config.yaml
num_key_value_heads: 2
norm_place: "pre"
rope_theta: 10000.0
parallel_block: true
init: "normal"
optimizer: "muon_variant"
learning_rate: 0.0095
lr_head: 0.00819
decay_fraction: 1.0
decay_shape: "linear"
final_lr_fraction: 0.1
dataset: "wikipedia_en"
Each number is 128 + 24 x the weight over its row's rms, rounded and kept within 0 to 255. Layers, rows and columns count from 0. The size above them is the row's rms in percent of the matrix's.

# layer 3 MLP down (transposed), 256x64, rms 0.143, rows 107-131, columns 0-63
size [ 80  88 109 107 110 105  96 114 100  90 118  80 112 108  96  99 107  93  97 100 103  90 113  74 122]
[[142 159 136 134 164 166  99 110 160 125 150 114 154 130 125 162 130 139 121 121  79 184 111 110 110 168 129 121  98 142 108  76  95 137 138 131 137 147 145 102 117  87 116  72 126 146  84 145 144  88 132 120 110 131 146 135 122  94 113 129 146 126 141 106]
 [165 113 159 133 130 113 161 145 119 116 131 139 123 123  72 134  92 103 170 129 112 147 129  76 131 128 132 167 118 121 125 145 125  96 113 204 163  91 173 120 100 115 163 110 146 129 128 132 145 127 142 139 128 135 139 156 136 163 124 146 127 152  96 100]
 [119 143 146 120 150 107 128 115 150  73 105 150 134 149  91 133 170 141 157  82 132 159 172 114 134 127 134 112 146 141 161 152 104 130 124 105 142 156 156 107 154 137 146 124  78 178 148 132 111 136  80 118 125 131 100 120  86  88 120 156 116 114 128 141]
 [153 119 109 162 159 160  45 135 141  91 152 127 123 129  95  90  99 100 131 149 140 109  84 119 146 142 126 151 150 125 125 104 123 159 168 154  98 118 132 146 132 152 146 140 125 103  70 149 143 122 116 153 107 133 153 152 125 149 131 109 130 153 137 134]
 [117 130 143 117 108 103 113 129  71  82 114 122  97 123 142 121 145 132 165  89 151 151 116 127 102 101 105 113 141 136 141 110 119 104 128 144 129  93 107 137 111  85 137 138 154 149  95 116 105 101 158  97  54 166 129 134 122 128 120 115  86 115  91 124]
 [145 166 154 118 125 100 115 121 104 161 118 167 114  97 139 145 123 127 107 132 144 145 124 116 126 103 128 128 130 107 129 134 149 148  44 165 119 142 112 113 146 108 133 142 132 153 118 152 159  53 128 148 120 118 123 149 120 113 167 101 148 101 160 167]
 [101 138 119 148 114  94 115 112 178 116 136 156 127  71 160  97 128 112 114 146 157  96  95 135 114 141  92 129 151 141 100 137 129 107 188 137 125 110 137  87 106 154 158 145 131 136 113 122 142 127 137 152 115 138 152 123 107 163 129  87 169 133 177 127]
 [136 136  92 103 103 137 104 141 134 149 105 136 106 142 175 135  99  75 133 123  84 178 106 151 118  99 103 128 131 129 161 136 115 135 144 173 112 126 133 144 138 165 157 153 159 155 126 113 144  78 105 139 180 101 145 125 141  98 125 157 125 131 135 110]
 [139 152  97 122 161 149  97  99 121 126 158 126  66 108 144 113 115 124 101  96 148 156  98 151 121 156 141 108 136 143 178  82  97  87 150 145 152 143 118 195 148 141 127 134 105 115 131 111 128 144 143 141 108 137 121 124 109  86 108 136 133 107 131 150]
 [111 158 174 146 173 140 101 125 155 139 140 151 117 137 122 128 148 115 141 117 130 128 118 139 114 163 138 112 152  93 122 141  87 190 127 121  89 141 108 154 120  99 166 168 118 150 119 138 123 144 133 116 178  97 130 179 142 160 102  94 113 142 150 143]
 [147 157 144 134 142 134 142 124 156 118 109 132  99 149 203 139 133 124  95 110 127  98  92 175 147 137 104 140 101  89  92 133 140 117 120 127 123  99 118 101 141 121 131 133 175  84 117  90 147 152  89 117 147 146 161 170 112 150 123 146 139 112 129 108]
 [137 137 131 101  89 116 122  89 132 119 121 168 143 141 151 116 156  57 148 105 106 130 104 118 105 127 103 174 121 142 155 147 110 106  89 144 100 129 139 148 129 118 166 157 139  97 151 126 111 120 106 131 138 147 137 135 113 114 117 115  53 149  91 133]
 [ 95 138 109 156 150 149 140 114 129  99 125 137 121 148  58 116  90 151 100 121 138 159 114 107 161 142 126 141 139 109 167 126 117 114 160  95 112 140  81 130 166  92 117 127 128 138 130 165 117 112 172 143 156  81 120 125 105  89  93 118 116 131 115 112]
 [153 106  86 161 142 174 118 117 135 106 145 102 164 113 140 169 139 133 115  83 112 149 141 104 161 104 109 120 151 141 120  83  96 149 137  63  90  97 141 106 102 149 152 109 145 123 138 131 127 126  96 122 133 111 103 118 161 145 120 140 156 110 127 151]
 [119 164 159 142 150 141 153 151 108 180 105 154  98 113 125 141 121 114  97  88 123 156 135 146 106 141 109 159 114 126 116 153 150  96  73 134 143 148 115 153 111 153 115 137 127 149 117 107 106 113  95 109 115 141 165 167 140 185  93 155 122 104 109 125]
 [101 115 128 113  85 136 131 130 142 137 134 159 136 155 146 119 151 145 100 116 156 107 122 134 116  91 166 146 149 127 132 115 131 130 149 189 176 131 175 110 118 119  98 125 139 163 116 134 148 130 125 147 122 133 162  96  89 157 144 141 177 102 140  67]
 [128 131 120 164 134 167 143 155 180 104 135 133 100 147 140 125 121 155 113 131  98 151 137  92  90 129 154 109 106 103 190  92 124  88 133 135 154 147 143 116 145 157  77 131 167 159 144 125 122 110 168 149 129 123 103 108 145 118 109 109  95 145 107 129]
 [115 127 140  62 126 145 175 145 121 105 138 111 133 156 105 122 121 127 129 107  82 149 111 152 142 128 117 139 125 106 129  92 133 180 145 145 136 124 113 152 143  60  94 141 120 135 177 130 135 152  88  97 104 133  87 113 152 123 111 107 136 122  98 140]
 [159 119 143 121 105 142  99 129  83  85 157 124 128 139 103 118 119 112  96 106 149 143 108 129 128  63 153 181 169 159 128 112 164 151 151  93 141 153 140  72 169 128 111 137 137 136 121 144 116 120 141 156 118 163 128 125 120 120 151 139 122 133  99 106]
 [102  98 140 102 172 107 120 113 120 115 105 152 141 110 105 146 124 123 101 124 124 156 197  99 107 113 133 121 158 131 124 120 148 124  67 157 135 125 138 138  92 102 123 138 110 154 128 163 126 108 159 149 113 165 119 109 146 151 126 140 114  93 131 193]
 [143 147 144 150 146 158 114 107 133  88 106 123 149 176 116 101 131 122 146 133 153 132 120 107  97 169 101 109 126 110 106  85 102 164 164 177 132  97  98 156 124 148 154 163 144 152 157 125 104 109 144 122 121 122 151 174 129 112 124 158 115 111 148  88]
 [ 71 126 142 110 128  96 170  86 156 136 103  96 131 167 102 130 138 147 166  85 126 101 121 126 147 154 180 173 138 136 117 150 118 130 132 116 114 128 132 129 150 171 137 122 106 122 158 144 134 142 157  94 110  87 120 100 120 136  85 127 159 128 137 119]
 [143 153 138  69 117 144 181 105 135 160 131 126  73 143 149 133 113 121 156 133 131 137  94 120  89 161  88 103 106  87 152 137 117 126 131 173 121 101 122 151 130 133 128 136 112 106 104 125 127 110 103 172 152 145 148 131 121 145 139  78 120 132 157 103]
 [152 143 151 162 123 165 166 188 113  60 119 109 150 135 121 131 167 143 125 137 117 137 117 116 119 135 159 132 103 112  76 138 102  90 112 195 146 134  95 118 127 124 138 157 111 144 145 128 123 137 111 113 140 143 139 134 100 103 105 110 102 143 110 120]
 [159  87 119 123 115 131 136 129 138 133 132 103 137  80 133  98 132 181 153 118 112 114 116 168 116 135 148 169 177 119 124  89 160  93 156 146 125 104 135 150 148 123 146 143 134 151 148 118 125 154 128  97 145 167  89 122 153  84 158 172 115 141 108 125]]
# layer 3 MLP up, 256x64, rms 0.292, rows 108-131, columns 0-63
size [ 94 107 107 102 107 105 106 105 103 107  96 108 106 103  95 110 103  98  98 100  90  97  94  93]
[[122 140 115 116 183 110 133 130 108 134 198 143 175 136 119 137 106 157 111 127 135 124 121 131 127 128 142 119 112 159 123 148  92 176 144 161 145 133 121 142 109 115 128 134 119 105 198  89 153 117 137 105 135 174 118 141 129 143 123 111 155 117 141  76]
 [126 139 140 115  98 114 130 184 120 143  98 121 144  95 127 100 171 133 149 133 112 141 137 121 160 118 149 130 154 109 124 121 126 149 147 138 127 132  72 161  91 137  94 147 119 132 132  75 141 166  76 132 119 107 114 136 140 124 132 125 124 135 119  46]
 [109 110 142 169 105 134 126 138 102 132 143 124 121 108 106 132  97 110 122 138 159 151 107 136 105 134  96 111 127 147 159 108 127 122  95  90  93 185 142 142 111 175 165 164 107 116 128 145 180 145 160 130 125 157 140 146 132 102 127 104 120 148 150  68]
 [113 106 128 110 120 101 128 147 114  94 151 108  92 118 115 123 158 119 127  79 144 132 113 116 116 103  87  83 159 141 115 124  94 141 108 110 137 134 116 155 120 115 116 154 157 119 115 157 134  69 165  98 123 171 132 129 100 138 101 106  73 124  96  94]
 [135 132 131 134 158 134 149 152  90 176 103 133  78 196 121 114 142 129 128 162 123 118 152  70 150 122 125 137 144 131 126 132 134 138 109 152 108 168 109 134 113 142 127 154 124 128 123 152 169  87  91  90 135 133  94 164 124 109 157 116 111 121 138 161]
 [127 154 142 150 160 106 118 120 119 126 134 168 114  92  77 150  78  88 151 117 141 113 101 126 105 134 114 143 152 169  91 156  97 133  96 121 128 166 117 125 119 145 168 144 124 160 146 151 189 108 151 132 141 124 118 137 147 142 154 129 114  94 120 103]
 [103 171  81 107 114 112 101 103 161 138 167 115 134 124 146 158 126 102 128 143 151 172 137 104 132 114 120 105 144 151 117 123  98 147 159 173 103 197 106 129 106 131 131 144 121 132 147 111 143 112 142 119 155 108 130 173 156 166 119 123 145 162 155 122]
 [133  88 147 151 133 105 133  97 158 129 150 143 128 105 146  83 132 103  98 135 154  94 169 146 162 150 146 128 157 101 156 117 177 126 128 120 122 183 155 142 136 133 116 119 145 102  97 138  96 140 132 121 126 147  92 100 143  83 131 145 108 163 101  96]
 [117 152 138  79 153 132  95 144 142 150 176 161 139 139 106  88 188 152 185 132 123 148 138 145 145 122 132 136 140 125 145 145 142 138 139 131 175 119 127 103 149 121 136 172 141 111 128 108 111 182 117 130 128 131 142 114 105 114 140  71 150 103 121 143]
 [148 162 124 124 109 129 105 144 115  91 133 138 153 119 188 125 160 114  99 108 129 113  77 102 137  77 106 121 143  99 159 117 180  98 114 131  83 130 103 126  98 146 177 130 116 133 150 140 124 147 107 148 167 147 139 153 119  93 118 146 140 136 128 126]
 [110 130 116 108 126 135  98 145  98 120 126 113 123 138 108  90 117 115 144 105 189  94 103 124  94 132 128 103 118 112  84  65 118 179 150 127 126 122 128 117 143 144 100 148  83 115 149 142 159 121 111 150 109 105 102 155 151 125 127 127 115 124  73  92]
 [117 168  75 165 133 147 146 127 151 114 161 164 111 149 140 111 126 138 132 127 154 119 106 108 134  57 159 128 150 162 128 114 125 140 107 138 115 123 101 119 166  95  91 117 146 151 102 172 112 132 152 105 121  84 138 127 104 109 115 121 104 123 100 164]
 [116 122  99 156 118 143 111 110 130 116 190 166 139 141 140 120 127 142 105  93 169 165 119 100 131 102 112 123 168 136 108  97 128 148 134 137 125 117 167  94  97 107 210 142  99 121 139 118 113 138 153  95 133 156 148 147 140 152 106 128 146 150 145 129]
 [120 119  97 104 120 172 139 106 114 146 100 168 109 179 148 155 147 109 144 131 149 155 123 174 145  98 159 148 143 130  97 138 129 153 117 200 137  95 112 130 104 108 130 125 146  96 104 100 124 136 121 162 170 145 120 122 162 130 127 153 137 137  98 127]
 [166 156 107 140 144 135  95  67 130 131 130 152 139 145 112 122 155 123 142 138 114 101 137 168 155 109  87 132 138 131 128 146 169 128 147 129 143  68 151 140 151 125 135  80 144 115 114 139 122 115  97 121  79 113 162 166 119 164 137 107 126 138 140 172]
 [150 111 149 124 137 123  80 135 152 118 105  61 114 155 131  92 149 103  96 130 120  99 128 149 155  99 133 132 138 143 152  83 161 122 137 127 172 106 143 100 113 125 134 106 142 142 153 151  77  95 120 126  77 140 154 141 139 152 102 149 149 139 102 128]
 [103 152 130 112 143 133 144 123 125 127 117  87 120 115 130 126 116 142 111 139 133 159 138 104 103 143 139 142 131 109 115 193 107 119 117 181 145 116 159 139 118 180 137 140 138  80 164 122 121 175 131 155 158 148 111 156  96  79 132 129 121 141 179  94]
 [111 128 151 165 135  98 147  93 144 137 174 125 110  82  92 122 147 103 124 121 153 147  92 128 142 108 170 115 130 139 113 160 174 111  82 117 130 124 174 140 125 133 138 132 132 137 124 159 128 122 149 137 114 105 143 103 114 159 162 140  83 122 141 189]
 [128 150 152 133 139 148  64 137 118 101 167 145 151 120 137 135 167 155 110 125 143  86 182  88 116 136 120 180 139 138 133 136 106 155 135 149 149  89  95 105 159 121 135 117 124 106 155 151 132 116 130 125 115  90 160 126 126 134 158 147 127 143 143  78]
 [114 156  90 148 130 115 142 107 158 105 136 148 152 126 107 140 167 141 125 121 112  63 114 184 140 152 135 122 173 114 155 173 116 125 119 130 117 104 151 106  98 136  92 139 155 109 117 130 153 159 104 128 146  98 138 122 146 127 125  88 133 131  75 159]
 [130 100 111 154 128 121 130 185 107 123 165 128 144 147 130  91 120 144 124 107  93 151 170 142 173 106 143 123 142 147 102 171 124  79 118 117  83 142 102 108 160 144 140 114 112 130 143  85 163 105  97 113 113 123 133 117 158 128  86 106 155 137 145 111]
 [ 92 164 118 147 179 146 118 120 119 186 100 134 112 135 110 130  94 102 133 121 150 127 117 139 114  95  96 149 130 137 186 145 118 108 127 140 138 150 123 155 176  92  82 113  87  84 136 118 114 102 101 141 134 119 140 109 122 145 133  96 127  94 130 133]
 [154 159 154  89 126 124 155  97  92 152 110 119  90 147 145  97 144 120 131 145 143 132 106 117 153 123 113 146 134 108  89 120 110 114  90 121 162 165 106 106 106 196 128 163 141 154 137 160 104 153 107 100 160 132 166 116 129  98 126 119 130 162 146 139]
 [166 152 161 154 122 121 115 115 119 131 129 156 108 129 133 145 140 138 128 154 110  82 128 111 115 117 130 166 149 151 144 147 113 143 105 123 107 110 127 100  54 103 129 137 183 184  91 116 105 120 156 132 140 119 136 139 123 107 107 121 193 136 126 156]]